Each number is 128 + 24 x the weight over its row's rms, rounded and kept within 0 to 255. Layers, rows and columns count from 0. The size above them is the row's rms in percent of the matrix's.

# layer 2 MLP up, 512x128, rms 0.189, rows 343-355, columns 0-127
size [ 45 126  96 139  47 115 119 103 137  46  98 109 109]
[[174 186 170 147 144  95 161  88  92  60 155 145 103 134 135 141 160 165 133 129 156 123 164 136 148 128 121 107 130 123  88 114 121 142 105 188 134 147 132 119 107  99 139 149 132  98 115 168 113 158  99 144 118 111 140 124 152 120 132 143 136 108 149 116 133 124 139 116 118 109 146 160 141 172 123 128 147 119 142 163 167 139  87  95 108 150 120 110 148  98 190  82 150 157 135 150  94 104 155 124 131 127 154 128 139 153 133 127 159 122 152 114  99 128 155  97 128 165 128 145 167 152 131 113 131 127 134 128]
 [134 110 128 113 110 134 151  98 117 120 149 111 127 113 121 127 109 117 110 125 162 133 133 161 154 110 172 128 130 110  77 121 135 123 113 180 128  94 134 116 123 113 159 155 115  92 144 175 107 169 141 209 140 111 169 186 122 144 150 148 118 135 149 144 125 150 133 111  93 112 164 195 108 131 121 170 101 138 156 111 132 117 114  94 150 149 142 130 103  87 124  81 143 107 156 117 160 109 132 130 156 127 111 112 164 108 147 111 129 124 152 141 140 114 129 109 155 155 142 107 162 140 149  89 167 128 130 125]
 [153 130 123 111 124 145 141 131 122  57 161  85 130 127 133 135 133 141 142 108 119  89 152 162 143 145  92 134 113 123 141 168 117 160  96 146 181 141 149 170 147 135 140 109 172  96 154 127 163 189 140 126 135  67 119 119 102 126 119  92  92 124 116 153 160 103 114 170 147 149 151 193 121 126  92 133 153 116 156 178 141 118 138 119 112 176 160 151 154 106 151 107 129 135 120 145 130 121 142 143 125 131  88 117 146 109 130 149 137 129 105 152 151 125 106 129 127 121 138 137 104 145 137 130 125 171 118 141]
 [173 143 154 194 130 123 115 122  75 134 139 118 140  94 125 101 111 131 144 102 153 120 126 119 144 146 120 131 110  77 128 162 128 113 118 134 110 121 119 124 114 136  84 116 173  83 167 160 127 155 108  93 101  91 154 103  81 152 162 170 152 136 122 129 106  93 136 143 122  98 165 160 125 122  87 167 122 145 103 156 158 127 113 125 145 167 104 108 174 139 133 113 152  97 135 149 124 121  97 114 100 107  95 136 138 137 148 131 133 135 160 153 131 119 134 134 118 110  97 106 190 131 154 142 132 104 134 104]
 [152 144 177 113 163 127 139  98  90 113 179 154 120 102 113 137 151 163 115 138 144 128 153 141 152 140 157 152 131 138 119 111  97 160 113 153 139 134 149 130 136 129 123 159 134  93 136 154 139 146 113 174 119  95 132 150 128 129 140 149 169  95 134 133  92  87 106  81 100 140 153 186 138 150 139 123 131 157 117 150 167 156  78 146 102 152 124  98 117 104 165  98 139 122 158 160 141  96 169 130  97 109 141 114 121 152  87 113 139 106 168 121 144 143 180 106 122 127 143 150 163 113 123 110 160 106 122 137]
 [124 125 117 127 156 134 116  74 109 106 126 130  95  87 143 111 144 139 122 133 129 135 124 167 118  99 179 140 130 121 144 137 135 174 134 177 107 113  96 117 103  86  87 116 124  71 164 137  85 129  95 156  96  92 110 161 112 129 102  86 106 145  96 178 134 152 135 131 111 113 143 125  92 129 100 137  91 107 100 170 119 158 104 127 134 140 154 111 106 108 138  81 154 140 107 117 158 143 124  85 117 108 111 123 134 148 158 120 113 123 141 124 138  96 168 101 125 123 122 136 175 145 129  91 160 149 127 126]
 [138 137 126 114 116 129 130 113 115 123 145 116 111 127 158 120 158 122 121 120 162 100 125 183  95  88 158 109 137 125 168 195 123 130 144 143 159 163 139  99 161 129 131 164 152 126 135 151 121 169 136 112 142  87  99 188 114 107  91 114 120 125 101 109 117  95 131 128 151 158 158 134  84 157 107 137 141 165 144 175 131 150 111 123 158 105 149 116 116  91 150 113 117 163 111 151 107  84 157 143 113 100 139 122 130 132  93 111 126 137 130 142 125  95 137 107 150 167 157 135 116 135 138 133 179 144  68 116]
 [130 169 115 136 107 144 110 147 101 118 126 126 105 118 157 142 158 136  93 139 182 145 145 138 103 113 145 118 112 147  96 153 106 130 147 152 102 100 112  95 144  92  97 135 114 126 129 145 119 132 132 133 107 121 164 126  76 131 128 137 131  96 132 128 115 126 163 141 111 102 168 133 128 110 139 140  81 125 172 134 159  94  98 147 109 131  99  87 128  79 128 114 117  96 152 152 147 143 134 109  89 137 120 138  96 175 167 128 175 106 180 106 160  89 107 143 152 120 110 117  90 144 194 123 132 103 121 101]
 [187 129 142 116 154 153 157 138 134 135 125 119  93 131 132 151 104 117 144 156 148 122 133 164 125 158  97 139 119 153  90 136 140 155 134 138 164 146 120 157 107 127 118 141 159  98 118 125 152 121 114 129 126  85 108 107 103 172 162 156 116 108  98 157 158 103  99 141 104  89 165 132 140 162  99 174 127 141 120 113 133 151 119 142 126 130  82  77 156 146 164 102 127 168 119 103 109 193 111 171  95 124 161 161 108 100 140 116 111 156 155 168 124 134 104 128  97 118  99 117 133 143 139  92 116 141 118 118]
 [168 154 117 148 162 117 145  80  86 105 164 148  98  98 147 154 141 143 131  99 143  82 147 111 136 130 141 122 138 134  98 131 119 138  93 136 132 143 156 124 148 110 113 142 154  98 135 157 124 158  90 138 116  87 131 159 145 136 162 124 143 102 154 143 118 134 118  92 119 127 159 168 121 181 108 127 113 155 122 158 148 114  96 122 129 150 121 120 126 117 179  73 149 141 147 142 154  98 176 133 129 137 144 103 111 177 112 123 175 134 151 116 134 148 155  84 116 140 125 153 146 133 160  89 155  81 130  98]
 [186 131 150 167 125 110 147 127 129 100 129 149 109  94 133 118 119 162  86 163 127 102 136 159 146 138 159 155 137 124 144 150 104 133 137 120 156 124 121 153 102 100 140 156 126 108 171 154 161 167 128 136 151 104 122 109 123 137 137 155  97 126  92 163 102 121 156 122 120 165 107 131 126 163  99 187 123 103 129 150 162 180 130 114  87 136  97 108 117 140 141 120 114 143 131 152 122 129 142 148 124 144 125 106 121 162 143 140 133 198 198 116 112  72 111 121 121 125 121 123 124 152  89 110 156 102 139 143]
 [135 168 156 131 130 122 130 127 122 126 130 130 118 148 121 169 108 158 120 114 157  78 134  62 149 146 122  77 114  75 134 103 141 140  96 167 126 136 148 165 105 133 101 154 138 112 162 113 146 129 126 109 139 105 111 127 148 137 114 154 134  71 137 138 103 157 103 117 129 147 152 133 129 116 125  88 143 125  98 124 149 127 105 159 113 122 112  94 150 115 130 102 169 117 168  96 161 148 161 155 100  95 147 137 144 128 140  65 117 165 125 152 155 147 125 122 125  78 142 110 188 140 114 147 114 126  93 146]
 [124 171 155 121 110  99 131  94 122 105 140 143  82 112 122  78 106 109 146 142 109 149 121 129 121 130 129 118 124 115 119 158  75 102 111 144  86 167 119 101 168 101 134 155 177 141 124 119 164 127 142 155 128 153 172 131 134 100 111 122 151 125 138 107 150 106 164 134 147 125 147 148 163 106 169 179 145 126 106 179 124 105  70 119 139 140 135 145  95 116 142 109  99 169 112 137 133 110 105  89 122 140 137  91 128 101  96 159 148 119 133 110 131 175 132 126 141 176 141  95 100 121 116  87 144 133 141 124]]
# layer 2 MLP down (transposed), 512x128, rms 0.176, rows 343-354, columns 0-127
size [ 48 114 110 114  42 111 117 112 121  34 104 109]
[[108 158 128 107 137 144 141  86 105 103 126 133 166 123 147 125 107 129 112 103 106 102 118 115 147 141  93 160  64 147 154  97 131 155 111 157 111 133 120 125 154 150 144 135 131 109 131 173 123 134 136 118 113 165 118 131 114 212 116 135  84 138 115 148 117 131 119 121 131 121  87 148 127 164 105 132 108 128 161 109 173 145 117 131 169 140  92 119 122 151 146  89 134 130  84 163  90 177 141 111 132 125 118 123 174  96  95 117 103 140 118  77 111 120 139 131 111 143 169 144 160 125 109 160 110 152 116 155]
 [153  95 138 111 142 109 128  96 132 170  92 143 177 144 168 119 131  92  99 162  86 164 158 171 135  91 144 107 155 127 112 128 133 144  82 178 135 120  92  79 107  94 114 129 110 154 154 131 144 122 125 151 109 144 145 167 128 129 138 136 118 112 138  96 129  96 162 156 144 130 133 135 110 141 126 146 139 101 127 102 121 134 109 149 112 122 147 152 104  99  80  77 116 127  88 103 107 146 136 116 135 136 139 116 121 158 132 138  94 141 124  87 129 126 172  98 159 175 131  87 119 127 103  90 148 121 139  95]
 [ 84 100  79 109 113 140 129 144 118 158 108 137 121 160 164  73 105 141 147 154 126 113 167 118 124 137 141 141 115 117 113 133 138  95 130 108 125 141 161 118 135 101 210 140 114 122  98 113  89 143 100 137 147 139 141 125 142 175  70 126 123 173 111 157 116 102 126 134 148 130 123 151 111 110 105 168 134 113 184 132 120 108 132 144 145 141 137 142 139 112 114 117 149 180 115 142 182 117 131 139 120 139 116 127 141 114 163 197 118 102  87 165 107 141  97 111 147 116 123 132 133 149 138 126 136 158 105 129]
 [147 107 142 120 159 118 142 140 112 113 155 157 141  77  92 151 155 111 142 120 121 118 161 168 136  81 151  83 131 202 113 147 128 119 104 116 138 111 109 167  73 133  84 140 137  85 118 109 107 136 144 120 155 150 123 132 118 132 183  94 138 143 137 130 150  91 166 129 134 172 148 128 108 125 167 120 110 151 126 114 101 128 116 102 129 142 166 142  93 137 104 130 131 106 132 111 116 120  96 131 138  78 166 100 116 135 105 145 153 111 123 130 119 121 162 154 141 119 151 123  83 120 141 175 155 114  95 141]
 [142 119 126 105 107 122 178 222 185 100 135 126 118 164 107 114 122  79 179 109  85 115 144  62 114 128 108 117 163 105 133 127 158 143 117 116 113 136 110 128 135 122 134 118  97 121 140 115 132 127 127 169  96  82 118  91 112 125 135 131 176 157 108 119 147 145 144 141 124 132 164 147 120 176 130 111 137 132  97 133 146 122 137 124 126 148 129 105 126 115 161 154 106 139 137 123 100 183 128 136 147 111 150 131 164 124 124 117 131 149 185 144 172 144 104 114 109 126 122 109 117 153 110 141 137 119 129 101]
 [129  85  87 128 112 163 143  93  81 102 126 114  97 146 141 131 130 157 129 144 120  82 159 170 120 139 163  65 154 144 121 105  94 140 136 127 114 109  81  78 145 129 160 114 128 136 114 110 138 131 133 167 131 127 173 120 152 118 121 133 143 171 109 147  82 149 168 120 158 126 110 134  85 153 156 165 116 118 138 112  87 116 122 144 140 153 118  97 122 124 136 121 136 140 151 159 119 132 153 144 114 132 144 154 139 130 139 113  63 101 122 132 107  90 173 121 151 140 116 154 115 116 110 140 141 158 120 177]
 [ 95 138  60 131 180 123 144 147 129 135 110 138 115 115  90 185 142 142 131  98 138 138 115  93  96 138 158 117 128  90 159 155 139 128 130 109  84 121 144  98 138 131 130 111 109 142 146 131 147 167 132 114 144  80 112 146 138 101  86 154 101 150 156 132 103 161 108 108 145  83 149 125 102 145 139 115 110 119 147 163 152 107 135 111 116 134 119 125 130  96  98 154 140 119  96 135 121 115 172  93 152 135 115 165 123 167 112 173 146 111 115 127 143 142 144 173 159 159 164 153  96  83  97 122 127 126 139 104]
 [109 139  93 135 126 147 130 200 108 141 135 119  66 117 146 161 110 132 116 110 120 176  92 132 107 122  90 166 166 145 143 142 126 140  81 146 111 152 112 137 122 133 166 131 110  83 128 180 106 147 131 110 144 159 101 138 135 119 115 103 101 137  62 136 122 189 114 127  95 147 112 133 121 145 135 115  94 132 144 150 104 136 106 124 112  92 123 159 103  99 138 115 130 134 136 157  80 142 118 132 125 115 150 103 171 180  91 124 101 136 125 114 130 107 109 150 136 144 130 102 103 117 116 116 149 113 150 155]
 [ 94 100 111  71 146 154 169 124 134 160 143 141 112 161 153  86 104 125 130 114 100  79 134 134 149 152 121 107  76 122 154 128 118 150 113 118 159 110  52 115 126  99 133  94 167 134 146 103 143  78 135 138 101  98  89 125 128 126 113 123 109 196 105 171 136 121 134 134 147 143 157 133 112 121 135 151 112 135 128 161 125 133 144 160 122 118  96 121 142 138 128 156 176 128 105 124 129 125 126 140 156 116 145 116  95 147 130 134 118 132 123 111 160 140 117 113 104 104 120 132 118 202 137 146 151 162 127  97]
 [150 110 174  93 165 131 170 153 128 126 133  82 144 131 135 105 117 135 147 120 159  99 116 137 100  70 139 149 108  93 116 144 107 147 159 124  97 114 113  91 111 118 103 147 134 141 111 126 134 140 106 147 162  73 144 135 120 171 129 146 105 163 127 114 120 162 112 137 108 119 153 112 154 135 135 148 120 155 127 159 128 150 152 112 142 162 124 108  87  84 138 123  86 164 134 119 125 165  82 134 144 147 111 127  93  75 108 133 127  75 103 116 148  94 158 105 105 120  88 145 134 148 135 145 106 124 101  90]
 [163 107 135 134 143 156 130 133 123 139 132 120 118 132 154 130 129 161 152 141 169 117 104 150 117 114 140 121 133 151  92 171 134 146 124 137 126 155 143 139 191 110  82 107 131  86 153 125 107 134 119 109 100 201 151 119 122 184 168 119 146  96 101  90 130  81 172 114 128 110 102 141 111 134 139 130 106 133 157  86 117 118 100 131 160 135 144 108 123 142 156 111 108 144 152 125 112 104 112 135 111 114 128 142 111 100  87 148 108 112 193 127  92 139  99 128 123  96  87 150  83 129 110 114 155 152 114 116]
 [117 100  88 120 154 126  85 132 132 118 124 129 114 121 153 133  81 150 110 169 158 107 110 171  85 141 151 119 114 148 143 137 114 136 129 148 161 160 135  87 140 125 135 155 126 120 124 138 127 108 123 151 127 141 121 144 100 124 136 141 141 129 106 164 136 158 152  43 149 128 124  99 129 112 127 106 124 154 103 117 137 148 108 135 124 104 112 124 122 134 101  83  99 139 155  97 149 134  93  91 104 124 106 165 117 132 121  88 124 136 115 128 157 160 111 174  93  41 143 112 140 122  91 149 112 168  93 116]]